Each number is 200 + 40 x the weight over its row's rms, rounded and kept within 0 to 999. Layers, rows and columns count from 0. The size before them is the row's rms in percent of the matrix's.

# v: layer 9 attention value, 64x64, rms 0.101, rows 41-63, columns 0-63
# o: layer 9 attention output (transposed), 64x64, rms 0.242, rows 41-63, columns 0-63
# up: layer 9 MLP up, 256x64, rms 0.164, rows 0-29, columns 0-63
# down: layer 9 MLP down (transposed), 256x64, rms 0.232, rows 0-28, columns 0-63
v41,078,203,168,184,194,156,126,181,186,224,195,195,168,172,188,238,132,238,134,227,204,188,196,183,253,145,252,198,198,318,240,225,231,154,192,179,195,217,194,254,208,110,264,185,170,159,177,250,175,262,219,215,195,180,150,224,206,190,191,162,265,182,300,161,243
o41,069,184,194,262,183,200,218,200,194,181,177,137,236,259,236,172,254,198,224,183,236,243,183,212,118,258,245,259,223,69,182,175,113,221,176,159,189,257,236,164,201,234,139,252,178,251,193,206,208,210,139,257,189,204,266,185,153,166,198,238,192,175,201,201,180
v42,105,163,138,137,214,172,201,213,252,252,207,271,251,154,202,165,179,279,219,226,232,206,219,190,244,212,211,179,191,278,153,130,236,221,204,214,201,148,188,209,139,204,169,144,201,189,194,208,208,162,145,305,227,136,167,185,183,266,139,252,165,184,178,213,251
o42,111,239,193,273,236,143,243,211,178,130,205,216,136,254,232,262,165,182,248,276,218,217,223,186,184,189,148,235,194,158,229,275,176,163,255,153,168,239,191,123,268,190,195,190,265,176,203,160,181,161,217,111,187,198,231,233,240,173,229,188,209,170,169,161,159
v43,113,159,229,143,153,227,229,172,223,218,202,128,164,254,252,194,248,198,174,191,206,212,164,288,232,190,247,210,260,203,122,167,191,251,172,209,142,159,253,246,185,155,272,141,151,190,195,133,176,265,149,210,149,203,254,206,173,181,180,210,207,191,257,200,259
o43,116,260,204,216,186,209,206,232,173,221,207,243,221,162,225,203,193,246,194,259,174,227,246,134,145,256,103,230,227,221,161,260,136,207,200,155,249,191,128,142,231,196,126,175,227,137,219,201,263,211,206,300,204,212,209,213,223,146,202,177,179,198,178,123,178
v44,098,181,145,151,203,250,197,215,181,189,176,223,247,167,280,162,149,233,193,197,170,214,204,194,126,231,172,255,192,184,169,276,211,271,242,227,185,224,250,194,234,132,162,153,234,192,239,291,235,195,221,145,249,218,199,201,186,162,104,148,207,135,188,195,245
o44,100,137,160,331,186,201,235,134,223,245,132,202,167,131,235,207,189,177,203,195,211,203,196,183,228,131,257,168,170,206,284,199,182,195,240,165,176,174,242,137,195,255,206,186,208,202,157,149,177,229,198,271,207,163,155,178,230,215,194,245,228,214,291,200,209
v45,095,208,170,186,210,240,231,196,149,241,166,240,135,184,263,189,145,253,153,210,210,149,208,138,148,256,230,150,208,252,192,213,199,147,239,149,239,186,248,235,201,179,249,198,213,189,216,151,258,155,192,179,207,224,212,171,138,248,231,133,115,306,209,219,200
o45,096,173,186,238,173,246,184,214,144,206,228,145,221,253,107,243,208,174,235,179,172,269,246,202,244,94,169,248,261,210,187,214,147,179,130,230,116,208,238,190,209,210,230,182,181,228,175,240,155,195,239,249,195,191,124,247,217,182,215,247,261,172,175,183,197
v46,080,216,250,298,185,251,198,234,159,193,173,164,153,264,222,150,211,188,93,144,210,177,194,146,200,154,172,216,251,237,182,171,192,176,186,156,187,184,181,268,187,198,264,183,163,254,208,168,243,241,257,187,133,226,230,202,143,166,264,191,219,258,237,211,164
o46,090,146,174,153,147,332,165,196,146,241,224,177,217,257,129,239,224,205,206,155,184,190,210,261,178,188,227,219,275,253,193,149,234,141,138,184,205,209,190,229,148,237,184,206,159,212,234,264,217,182,240,250,182,254,165,184,202,192,197,195,158,252,156,153,179
v47,088,166,167,164,176,308,181,166,202,184,201,201,197,194,177,259,183,164,219,185,215,210,177,180,192,191,140,267,219,241,201,132,159,195,251,189,310,240,276,165,190,201,161,244,121,197,261,244,202,174,171,153,250,183,217,231,166,172,271,239,241,174,191,193,143
o47,084,182,233,153,287,245,173,187,240,181,191,232,233,213,180,91,191,204,244,183,134,136,252,200,204,250,243,140,152,184,226,181,228,137,114,188,167,210,180,185,267,253,232,195,174,205,174,245,189,215,218,230,154,177,179,180,175,310,192,185,203,218,233,204,232
v48,083,197,207,197,207,197,206,149,220,246,197,229,144,231,255,261,141,228,210,232,122,225,254,224,203,238,209,109,186,168,174,254,172,213,248,171,205,184,186,214,168,134,213,220,196,128,234,199,187,212,165,175,191,203,149,243,190,184,140,150,247,222,345,210,235
o48,085,253,194,225,186,208,225,220,130,118,125,149,223,134,203,206,184,200,167,161,180,271,201,147,199,204,225,227,193,210,281,201,109,214,263,197,226,214,195,187,235,228,155,142,172,179,120,218,209,248,191,246,250,183,200,244,241,184,208,261,234,130,175,213,254
v49,116,126,144,163,241,179,252,230,169,259,262,209,247,202,198,203,143,204,179,154,200,140,127,192,132,252,216,161,269,231,149,166,170,189,240,242,187,217,128,145,270,236,195,184,202,201,197,159,232,232,283,214,178,228,266,207,206,188,185,181,156,203,262,211,193
o49,111,207,253,203,229,240,165,248,232,186,174,159,228,195,295,184,201,201,150,215,189,254,231,228,268,126,97,175,188,189,277,172,238,237,186,141,181,218,235,197,176,160,166,218,208,180,206,233,184,208,190,229,211,223,119,131,255,194,152,249,211,210,201,106,180
v50,093,216,95,175,169,151,205,229,164,234,170,223,207,226,181,211,201,201,206,227,237,199,212,199,161,222,147,221,166,175,228,195,215,202,299,251,262,228,144,174,153,236,117,211,250,223,220,123,241,136,276,182,156,193,189,130,200,202,271,249,191,205,226,150,217
o50,099,134,262,208,210,208,151,241,265,147,164,190,159,206,202,212,150,244,243,249,223,194,172,250,236,190,252,132,189,239,262,155,191,182,176,159,119,217,229,246,224,148,259,256,192,203,196,237,138,219,172,186,159,218,152,263,149,135,155,236,236,231,172,188,202
v51,098,186,215,189,211,123,192,217,162,220,215,225,190,147,177,219,198,228,188,208,216,94,176,191,165,289,267,136,263,287,223,172,209,160,175,176,183,283,234,236,209,188,214,229,179,223,162,178,224,176,231,188,177,118,213,234,228,194,141,158,159,207,231,185,293
o51,104,243,141,193,212,200,228,223,182,214,180,67,229,265,231,212,202,218,197,202,199,259,211,245,266,146,155,298,189,146,174,206,166,229,145,208,193,210,210,152,245,122,208,281,220,259,179,190,160,174,156,196,225,254,178,180,194,191,221,222,223,145,191,186,155
v52,105,228,156,195,163,236,214,153,161,179,233,165,148,204,225,161,264,239,212,215,239,152,200,159,153,207,163,276,208,266,157,194,201,222,270,172,208,250,234,218,153,93,189,229,241,227,200,204,213,212,142,251,183,179,284,211,164,179,163,185,200,145,288,151,208
o52,110,156,132,224,165,255,259,183,180,271,148,219,250,212,196,136,161,186,252,263,185,212,256,251,210,173,232,205,158,206,187,249,154,177,135,161,208,255,163,182,231,189,177,197,256,174,151,161,208,158,197,259,183,239,143,217,126,173,207,282,228,197,182,201,263
v53,100,147,197,219,170,230,186,195,134,186,222,175,206,167,161,221,204,288,154,219,167,200,170,218,294,171,176,136,185,163,313,219,200,156,208,220,238,158,159,204,224,224,140,183,229,187,119,146,203,251,188,231,209,224,220,160,236,168,225,261,266,172,201,262,246
o53,100,150,212,214,224,253,155,204,198,140,186,261,151,173,258,166,221,135,179,179,246,220,232,178,176,251,247,229,162,251,201,147,138,186,205,168,136,246,217,209,180,151,201,231,144,150,275,250,198,246,176,144,221,204,293,197,206,249,198,170,238,249,207,197,130
v54,094,148,172,117,201,230,215,272,188,297,193,156,271,231,215,192,209,171,170,187,210,297,201,248,211,188,159,216,178,215,229,188,185,243,167,125,142,138,200,113,190,246,247,259,205,225,258,169,152,250,197,169,205,186,245,188,159,192,221,194,198,236,199,203,157
o54,099,278,241,294,203,170,167,177,227,148,269,230,202,206,190,194,225,225,186,226,245,218,203,230,173,190,145,113,236,189,196,197,221,204,176,167,264,165,138,253,192,261,175,130,217,98,226,214,211,209,209,251,198,225,114,223,176,221,128,162,200,209,181,228,173
v55,086,185,179,176,239,150,234,169,125,161,183,156,123,179,200,228,174,278,186,208,205,111,169,185,236,205,210,241,231,195,218,240,231,111,261,255,193,205,188,242,186,158,124,250,215,268,193,174,207,267,187,214,212,264,244,210,209,266,232,204,217,173,182,129,201
o55,088,131,229,213,212,217,179,261,217,217,199,271,237,231,204,128,226,185,229,143,157,204,203,214,244,144,202,205,172,225,184,162,128,214,140,180,201,273,231,133,249,152,231,256,201,180,167,194,207,112,175,149,199,248,216,181,147,133,245,218,228,236,262,258,218
v56,100,223,236,255,216,161,201,200,195,245,225,198,235,235,217,192,208,239,143,227,209,219,179,214,226,184,169,207,257,202,146,151,207,252,159,109,191,138,186,198,159,198,199,208,210,185,162,150,142,268,171,256,196,211,218,263,202,214,127,164,255,204,263,252,68
o56,101,213,141,218,188,227,232,200,143,196,217,196,144,198,180,201,230,144,245,154,179,206,243,208,217,178,150,232,219,203,226,241,247,153,197,199,302,223,149,219,231,239,105,129,241,175,203,201,286,182,184,223,269,253,167,184,204,186,195,168,158,221,99,184,256
v57,098,220,263,223,200,129,171,260,170,177,199,179,190,253,156,212,84,261,213,168,182,177,210,207,159,232,202,221,250,128,215,292,197,195,245,212,209,222,214,190,205,182,194,183,213,285,190,181,190,258,197,145,145,280,240,180,210,177,219,166,188,130,255,154,217
o57,096,154,196,173,153,222,247,168,200,227,96,227,217,136,258,187,262,233,186,129,204,222,173,200,202,158,233,175,174,253,215,120,213,163,194,202,182,217,255,204,200,197,192,273,197,182,149,231,212,181,194,222,277,220,168,158,169,113,177,257,213,274,271,212,224
v58,118,277,233,249,172,209,268,127,132,155,201,174,179,189,194,172,249,120,148,203,218,257,158,158,225,154,159,226,225,191,171,248,246,212,140,238,200,182,238,258,204,177,237,115,190,176,199,211,228,272,232,233,241,231,195,153,203,174,237,196,123,250,193,195,193
o58,126,49,208,180,134,268,184,209,213,280,242,216,204,225,173,251,256,219,185,238,205,219,206,127,157,234,189,215,235,263,139,188,199,246,223,210,156,137,178,198,133,220,204,175,195,194,215,179,187,172,204,257,178,192,267,210,166,233,209,152,181,240,160,190,232
v59,093,283,165,227,250,174,225,178,236,227,257,142,220,244,138,176,208,184,186,149,217,207,196,179,218,145,167,260,175,171,124,149,278,180,232,190,246,216,250,252,189,226,207,136,238,176,135,172,163,190,183,235,170,243,252,195,150,210,222,208,201,139,284,152,185
o59,093,118,231,157,169,254,243,194,178,184,175,272,194,127,284,199,224,230,209,263,204,200,208,224,161,241,173,183,224,171,208,244,223,209,136,188,177,207,126,192,168,181,169,186,235,278,196,191,260,167,173,183,168,160,209,218,149,168,146,269,222,273,150,195,271
v60,115,243,155,148,198,177,163,220,201,163,233,209,212,179,214,241,207,242,208,242,259,177,226,147,195,184,194,277,139,167,259,219,124,151,189,98,244,221,187,209,151,149,239,199,192,168,184,224,229,191,220,207,227,179,212,157,193,173,194,233,238,246,310,106,239
o60,112,233,167,261,91,236,226,204,150,221,183,197,209,214,265,155,156,186,222,177,226,206,181,154,208,270,247,174,249,195,125,216,232,246,133,213,134,235,188,237,240,175,170,214,219,241,183,149,164,235,168,229,146,221,223,221,99,240,162,232,213,157,224,239,195
v61,113,168,189,222,219,228,240,187,173,189,230,248,118,187,173,196,183,160,158,262,218,204,115,212,240,251,172,275,233,189,150,271,240,234,180,205,202,268,130,165,200,169,132,269,207,179,240,186,206,157,232,228,183,243,153,143,242,229,215,215,187,189,138,232,126
o61,111,148,206,171,189,195,182,252,259,221,216,147,225,210,187,166,178,155,248,212,234,87,227,180,177,113,128,176,172,305,182,172,185,211,198,217,249,209,289,201,257,185,256,175,181,210,204,198,228,263,173,202,215,207,201,212,160,222,230,212,101,234,206,172,208
v62,113,178,135,142,256,189,206,215,188,219,159,209,265,253,146,158,228,184,214,208,205,204,146,250,139,177,198,144,280,178,246,247,159,231,163,201,116,146,197,188,224,221,261,148,238,244,239,218,173,236,154,273,243,173,222,184,129,230,185,194,168,264,193,221,192
o62,117,250,227,294,160,120,155,207,204,188,263,230,210,197,196,238,226,233,147,247,207,243,248,144,249,184,192,193,154,211,133,178,241,185,232,186,181,148,168,204,122,245,154,222,230,141,185,146,268,176,264,184,180,241,141,171,243,188,183,151,239,238,213,207,192
v63,099,323,185,226,204,147,212,175,233,198,222,170,203,253,150,197,134,163,239,187,200,166,251,130,173,217,196,197,233,234,129,198,223,204,262,194,225,202,201,225,180,202,186,157,184,166,179,325,166,152,153,192,181,211,234,282,175,218,190,179,226,148,275,209,183
o63,096,150,201,113,197,230,234,153,137,193,157,191,196,137,234,176,256,273,215,227,173,221,225,219,195,219,252,204,163,111,239,220,228,173,218,215,240,206,197,208,226,188,155,200,236,244,134,119,207,172,225,196,184,173,211,169,210,154,142,285,229,238,189,209,304
up0,120,194,230,311,176,146,232,209,216,201,171,204,182,170,229,252,128,240,221,250,257,230,216,257,252,132,265,174,218,204,212,221,150,176,211,173,135,249,172,177,223,175,241,200,187,164,216,129,208,206,175,129,191,115,172,208,211,204,143,265,219,252,194,160,183
down0,120,168,261,120,225,281,140,156,165,177,204,243,234,192,218,179,241,221,190,67,167,217,173,209,173,230,155,232,206,201,154,285,249,211,134,178,197,185,227,203,196,223,228,184,262,222,242,195,219,159,147,235,168,246,208,233,212,164,226,174,128,251,204,207,198
up1,086,183,180,239,149,212,208,256,196,176,270,200,191,185,162,244,239,241,192,179,262,253,176,236,172,199,201,219,273,190,129,168,259,201,150,158,235,201,176,161,203,216,264,237,236,167,197,195,220,151,151,172,228,178,275,193,177,164,215,166,115,236,245,206,79
down1,073,193,222,162,188,172,173,162,170,189,199,216,192,223,179,173,182,179,155,163,170,156,248,209,228,283,187,222,103,225,270,240,161,277,224,222,162,210,237,264,224,196,107,183,167,177,120,225,156,261,236,183,180,192,197,165,249,257,208,229,283,217,161,164,231
up2,117,184,252,207,159,152,204,243,223,180,227,170,189,226,239,125,178,198,221,166,231,234,209,246,288,176,218,224,240,228,257,258,145,172,142,129,223,138,244,194,246,154,169,232,171,217,169,231,210,230,225,111,210,151,172,291,181,157,212,179,182,131,180,230,190
down2,109,178,189,200,167,230,192,137,203,229,194,203,185,210,209,253,226,148,189,241,140,171,204,237,144,213,192,195,218,175,122,191,260,248,132,282,198,243,259,264,124,209,219,142,223,179,234,217,239,178,164,302,155,185,162,120,245,153,187,195,214,238,190,220,232
up3,085,274,186,260,158,152,255,188,198,162,189,280,251,140,215,205,226,218,176,209,222,207,199,279,210,253,176,183,169,126,265,215,229,253,202,236,155,206,170,200,209,168,182,152,220,154,217,179,225,197,139,197,248,212,235,160,172,147,134,249,184,219,258,105,173
down3,086,160,265,133,210,187,206,161,186,190,240,202,201,210,166,158,164,209,109,197,193,115,218,203,213,207,149,167,239,237,211,259,224,197,204,180,264,197,233,264,198,178,217,242,135,196,227,232,187,190,283,188,214,256,135,148,170,185,229,167,174,205,194,324,247
up4,110,197,201,178,142,122,178,184,246,205,267,170,222,277,125,212,211,191,180,186,330,217,246,219,208,165,224,227,161,197,113,237,140,212,196,222,150,194,229,226,249,225,277,270,236,256,166,214,166,180,182,178,189,177,180,193,196,216,179,140,168,175,218,189,177
down4,106,259,107,223,244,241,194,179,135,230,193,195,186,117,235,201,193,200,196,156,174,171,161,258,234,240,184,167,202,208,278,187,237,112,217,172,223,185,159,241,103,219,212,132,185,150,232,162,230,237,211,287,196,189,228,182,226,228,232,241,238,235,189,168,197
up5,097,143,205,131,273,222,218,187,195,266,197,214,128,206,210,126,246,208,192,211,209,238,264,208,188,223,262,152,176,173,224,215,275,172,295,186,161,211,161,213,163,240,156,245,129,144,199,227,163,153,246,176,202,235,170,214,169,239,201,275,181,208,146,224,192
down5,081,238,184,236,159,156,192,207,140,270,172,190,219,202,200,224,130,172,203,204,261,184,153,198,234,150,152,238,236,244,229,208,190,288,91,165,214,229,286,191,200,197,245,161,218,218,151,155,209,205,136,191,169,237,230,206,183,178,201,139,187,269,275,196,164
up6,103,197,125,130,234,194,205,185,195,175,174,273,213,194,204,149,138,203,196,242,155,204,213,224,100,255,255,134,151,146,190,216,226,247,193,288,212,166,202,226,213,207,129,215,141,209,190,222,272,201,217,200,257,191,190,227,208,218,257,225,198,164,176,150,277
down6,100,188,206,282,158,166,195,226,221,269,272,179,154,175,285,250,225,231,184,184,255,225,115,198,222,165,198,244,247,132,226,192,210,274,222,148,234,178,219,196,180,216,238,158,251,139,107,182,154,189,204,142,182,201,203,197,202,164,228,129,194,202,205,232,196
up7,094,139,204,265,199,193,171,185,249,188,256,173,138,211,208,208,198,200,249,195,234,198,196,232,200,204,173,214,299,177,161,283,95,192,142,187,227,181,185,159,141,263,223,177,232,234,210,191,211,280,220,196,137,159,152,191,163,206,166,144,240,192,286,192,212
down7,086,206,141,194,216,209,243,175,177,239,198,257,211,208,137,109,259,225,217,194,224,167,233,161,143,215,186,160,160,164,277,215,283,156,216,223,214,243,228,249,198,212,200,196,214,125,218,175,225,67,198,156,262,217,230,203,213,230,199,233,192,234,140,229,184
up8,102,214,213,188,208,262,202,180,247,196,234,147,217,187,228,192,185,190,204,270,231,182,234,252,273,235,255,193,151,213,251,223,246,215,214,171,98,225,91,146,203,248,168,248,211,151,194,222,112,181,155,171,196,143,249,145,259,203,178,179,181,196,207,169,171
down8,097,173,198,173,206,230,155,214,161,175,155,174,204,217,155,229,243,213,209,219,181,188,193,204,160,217,217,260,187,198,251,132,240,231,149,176,141,172,213,145,197,232,273,253,281,146,144,184,197,202,246,201,209,155,317,243,220,254,176,166,225,198,112,154,256
up9,113,233,301,208,228,224,137,210,173,201,238,208,178,195,235,168,91,189,213,245,170,240,184,159,237,164,160,214,192,221,216,240,125,231,132,180,196,161,217,197,217,110,210,242,200,174,141,218,170,302,194,192,173,125,204,200,224,183,231,240,228,213,236,254,179
down9,109,203,205,233,217,198,232,131,192,235,102,194,237,246,208,207,202,184,222,270,257,140,149,161,204,244,180,134,256,223,235,245,122,195,244,165,285,182,130,219,258,209,222,193,192,175,202,262,188,150,143,223,203,247,216,211,198,161,156,126,192,185,219,221,164
up10,148,185,150,119,268,166,273,194,165,136,160,236,183,161,177,185,214,247,228,158,188,152,173,290,105,170,241,215,285,202,321,251,199,210,227,185,197,194,178,233,206,200,183,225,200,166,195,213,223,215,202,172,183,250,194,212,233,152,215,179,178,194,221,191,135
down10,142,274,214,144,193,189,205,144,142,184,158,264,212,168,215,226,174,184,182,190,218,211,261,143,188,258,132,126,213,249,137,215,237,185,262,185,258,198,179,161,213,236,208,94,257,207,162,209,115,159,263,199,203,213,191,205,208,238,182,210,233,193,233,204,262
up11,129,181,182,210,148,195,131,193,113,259,207,250,276,217,162,126,213,220,169,183,181,187,242,253,224,150,168,217,186,224,139,203,229,200,202,256,166,149,192,202,160,331,200,242,275,245,188,224,197,216,247,182,217,169,171,212,201,199,168,239,134,158,234,186,211
down11,130,262,244,137,238,213,207,211,256,206,192,213,221,191,173,240,193,216,254,184,161,217,171,158,175,125,190,260,191,118,150,228,220,193,133,283,251,151,150,228,227,191,213,152,207,135,241,119,268,246,198,191,154,201,182,218,257,173,145,195,259,206,183,195,217
up12,106,179,260,231,198,213,221,265,228,174,207,185,189,272,194,195,154,217,246,246,214,145,268,206,156,273,202,176,263,185,154,201,142,148,123,208,176,226,211,143,253,211,187,260,174,266,181,218,164,179,174,121,179,159,206,208,159,176,242,111,155,242,225,225,206
down12,103,239,220,215,151,232,105,163,212,195,212,209,174,162,208,218,205,176,213,144,233,164,201,184,270,201,224,174,170,202,235,258,209,145,171,152,180,155,306,246,141,138,204,138,298,213,196,209,196,246,266,201,231,193,225,175,275,223,161,258,155,189,204,180,187
up13,102,100,282,223,258,208,140,244,206,213,244,244,196,192,230,184,190,198,197,143,300,222,197,218,179,127,155,186,208,197,181,244,193,233,167,196,149,261,187,225,224,201,153,199,174,233,225,272,211,243,180,189,189,184,148,104,221,116,213,230,181,226,189,156,210
down13,098,278,123,236,156,184,264,261,135,154,187,131,181,228,179,192,198,227,271,201,162,214,209,162,196,216,146,128,188,280,253,181,238,156,222,161,275,130,185,157,206,218,251,207,230,185,196,190,173,211,188,158,190,218,256,252,141,224,235,224,209,193,219,230,173
up14,108,237,159,206,178,189,196,119,183,234,214,290,208,195,149,147,162,146,251,203,193,233,214,95,176,163,170,278,215,239,155,183,224,207,172,200,222,179,234,197,269,202,247,227,208,129,240,238,292,225,153,207,209,223,191,116,217,204,169,253,213,204,192,158,184
down14,107,128,221,199,140,235,191,295,228,217,166,217,179,155,257,234,206,272,142,147,280,188,264,250,243,185,167,203,165,204,206,248,157,174,244,212,146,261,172,207,190,190,177,138,171,188,214,137,204,238,174,202,170,159,227,227,191,161,256,153,233,229,140,185,238
up15,023,189,185,216,172,175,220,164,217,241,159,239,234,153,260,186,200,252,187,211,186,212,198,228,206,254,224,186,207,244,256,162,155,284,238,207,159,169,142,163,193,148,201,116,97,183,149,256,232,267,257,234,244,177,207,174,150,220,151,203,204,179,282,184,247
down15,019,220,244,158,227,235,228,198,202,217,253,195,214,228,107,137,218,171,212,197,189,157,174,216,208,109,188,201,251,178,195,217,231,168,134,194,199,183,274,228,169,298,219,279,275,179,250,129,196,165,193,149,205,215,172,238,237,143,219,207,205,212,129,248,195
up16,137,275,222,206,205,172,251,144,110,111,216,176,202,226,164,153,167,183,175,226,261,225,233,228,210,167,133,198,289,179,208,261,146,208,257,206,237,198,162,189,214,189,208,189,228,134,187,228,153,204,226,182,211,190,202,205,146,187,158,270,266,229,229,256,139
down16,143,163,147,197,163,224,92,245,289,277,149,264,184,185,250,177,202,248,135,197,215,223,223,216,194,256,239,194,189,214,171,252,195,155,226,200,184,263,208,166,197,222,179,230,188,217,172,187,221,162,144,194,210,140,185,185,167,212,197,149,122,270,214,211,279
up17,113,180,174,198,272,176,189,187,281,228,138,187,176,218,149,168,144,277,226,225,227,164,209,225,236,158,192,197,152,193,227,219,233,130,288,205,141,143,227,191,179,232,164,233,142,264,201,221,195,251,192,171,237,195,172,224,163,240,246,166,245,144,252,124,178
down17,119,225,200,127,245,190,220,209,212,176,210,186,169,202,179,244,203,229,250,214,234,252,215,150,225,205,122,228,277,148,214,158,168,253,185,232,279,193,251,254,235,192,137,247,183,190,179,140,175,176,174,227,95,236,198,285,173,171,114,186,206,187,177,196,186
up18,131,183,234,138,267,161,134,177,236,190,221,308,184,106,192,199,200,196,233,238,148,224,274,183,193,223,167,169,190,178,158,183,184,250,194,195,163,193,194,204,211,219,239,170,216,226,189,173,340,225,243,216,160,141,183,207,202,183,143,206,251,155,210,235,178
down18,137,156,216,150,223,174,152,190,171,182,190,244,214,211,291,157,186,256,158,261,221,245,191,184,162,227,189,208,220,203,246,66,217,233,214,208,231,168,196,209,182,231,167,235,185,183,183,307,209,205,270,239,162,236,210,179,163,209,227,180,141,158,239,195,115
up19,018,253,201,246,168,230,180,250,202,193,237,105,201,231,156,208,171,198,219,226,234,194,180,260,188,101,171,215,241,236,136,227,203,112,99,233,225,191,252,178,229,205,240,213,221,207,263,138,200,224,162,169,185,202,255,216,190,150,162,130,184,259,213,194,196
down19,019,174,240,200,244,193,181,147,206,181,177,287,166,193,227,174,211,213,192,151,197,201,238,177,164,328,206,221,140,184,242,231,167,193,267,194,239,272,134,203,169,164,122,163,182,195,176,231,209,143,203,236,256,148,182,216,212,277,224,241,153,181,193,250,157
up20,102,155,200,171,244,190,239,219,181,149,188,194,179,130,257,163,192,199,212,202,227,167,298,151,243,207,235,236,204,180,192,238,187,210,223,223,125,168,272,217,144,171,193,226,98,163,221,184,270,184,145,120,264,200,225,197,127,221,228,211,215,243,223,252,184
down20,110,197,151,272,185,161,150,192,241,218,166,175,180,225,234,270,274,147,257,196,254,239,156,215,119,210,223,236,143,240,207,105,177,260,243,192,217,245,226,214,215,198,212,207,194,173,194,213,153,217,143,194,254,191,267,168,237,212,233,153,176,196,150,137,150
up21,026,239,149,189,201,217,154,224,197,204,192,194,207,180,235,258,249,102,234,283,230,218,275,180,202,275,206,181,171,259,232,171,222,183,251,205,247,188,241,139,191,152,236,217,178,140,200,208,118,209,168,220,201,229,238,151,196,236,248,200,210,216,106,164,136
down21,024,215,233,205,196,180,234,188,214,240,264,218,178,179,121,145,182,254,169,112,155,173,151,227,141,183,189,268,235,179,166,260,225,135,185,258,192,226,157,225,224,219,198,139,220,277,256,218,265,251,217,244,177,177,154,205,237,181,112,184,194,177,191,204,236
up22,133,167,198,188,218,188,215,246,151,217,205,194,224,197,176,192,129,195,180,237,236,241,209,204,192,189,246,141,254,180,195,201,172,170,148,129,246,138,142,138,240,165,224,298,195,237,147,286,192,250,237,181,214,257,222,132,122,190,211,196,158,201,271,248,206
down22,129,208,200,282,258,233,189,210,238,221,234,142,222,168,181,193,308,252,162,156,153,192,181,204,222,216,174,237,171,189,191,164,169,160,213,168,190,93,194,224,238,206,202,164,151,169,246,157,179,183,216,252,145,173,153,201,296,196,228,227,292,210,227,170,184
up23,137,237,184,151,227,254,218,209,191,221,261,186,215,164,206,148,183,175,182,221,211,220,247,275,179,226,103,197,201,159,229,220,186,257,224,223,243,161,135,210,140,179,139,308,218,173,227,158,217,182,178,223,114,177,201,256,187,236,163,210,133,243,223,139,223
down23,149,171,193,247,160,168,246,205,195,200,234,169,186,196,235,297,195,217,262,222,231,216,234,188,131,211,195,166,189,195,234,180,272,231,176,173,264,193,248,150,116,219,221,196,188,200,184,241,174,137,157,132,251,169,239,92,180,225,276,229,166,233,167,186,168
up24,013,272,155,194,196,205,239,144,162,169,192,235,238,184,182,259,213,161,196,255,166,251,206,117,172,269,256,177,172,131,231,186,153,219,227,250,220,170,190,227,209,203,228,225,176,113,206,173,134,237,127,199,210,194,230,139,164,260,188,261,262,219,171,243,201
down24,013,142,199,202,253,175,171,259,246,226,232,194,174,197,247,179,174,185,196,83,194,125,190,257,157,161,203,225,270,209,188,242,235,179,250,167,203,225,189,227,177,162,200,179,270,256,234,237,264,200,234,215,205,198,152,164,216,125,242,150,122,223,186,158,152
up25,031,91,232,176,215,144,193,266,262,216,222,167,208,215,169,131,217,194,232,175,193,255,169,198,143,183,153,160,174,284,182,207,235,216,186,232,169,191,241,209,199,229,151,188,256,271,204,285,278,221,176,250,236,237,161,195,202,154,200,241,213,146,182,149,212
down25,028,276,182,253,217,253,223,132,166,151,189,238,187,208,219,261,175,196,171,235,219,184,189,162,230,162,172,234,218,179,203,223,199,199,175,176,242,249,191,168,207,172,267,186,145,91,172,125,167,131,289,120,194,169,253,209,203,249,219,179,198,191,252,242,220
up26,015,163,193,149,222,175,222,187,186,209,158,230,195,120,278,168,217,205,190,193,166,206,231,248,213,253,222,165,139,267,267,148,249,238,316,200,166,196,201,173,192,191,159,130,128,197,152,236,221,193,255,267,256,199,178,186,219,182,201,220,144,167,227,173,242
down26,015,277,217,220,165,207,214,224,196,227,264,167,221,247,114,181,157,215,187,252,217,186,165,178,214,106,155,217,269,166,146,204,177,187,48,224,151,174,213,231,220,249,249,245,207,224,239,176,190,222,201,167,169,204,215,228,170,179,173,195,264,199,181,233,221
up27,120,275,136,279,174,173,272,122,178,203,276,203,193,154,203,283,140,165,195,218,208,220,212,146,173,274,234,226,176,188,151,271,174,270,164,224,166,178,210,236,217,191,209,180,207,183,245,147,184,241,145,186,157,174,216,190,225,210,159,194,266,205,185,177,161
down27,111,173,190,223,200,232,175,217,172,202,173,163,225,238,223,171,248,260,192,180,270,118,180,255,199,82,260,232,186,197,176,261,202,188,229,140,190,284,185,195,169,265,243,231,204,150,204,238,221,122,232,132,212,211,212,174,223,165,252,202,147,199,199,153,157
up28,115,194,226,170,203,229,153,169,204,232,201,226,223,161,183,163,171,207,228,240,224,199,185,151,151,245,179,214,232,217,154,247,308,107,218,143,180,184,175,195,237,161,187,198,165,220,197,247,236,131,248,121,250,148,228,253,243,140,247,242,242,178,153,193,267
down28,135,156,165,204,246,179,184,157,220,214,210,237,209,231,322,293,195,215,163,160,215,200,222,203,235,170,177,161,202,135,218,205,159,291,172,262,212,214,271,245,166,218,250,113,234,165,174,181,173,200,179,251,144,196,146,208,192,217,151,211,160,172,223,160,171
up29,122,234,216,175,148,187,203,279,146,182,232,185,252,196,221,156,202,194,195,143,230,145,126,190,148,262,141,260,181,240,164,206,211,183,186,206,192,162,220,244,228,193,205,143,241,215,157,176,222,161,203,182,168,222,179,195,239,229,286,234,266,105,298,221,187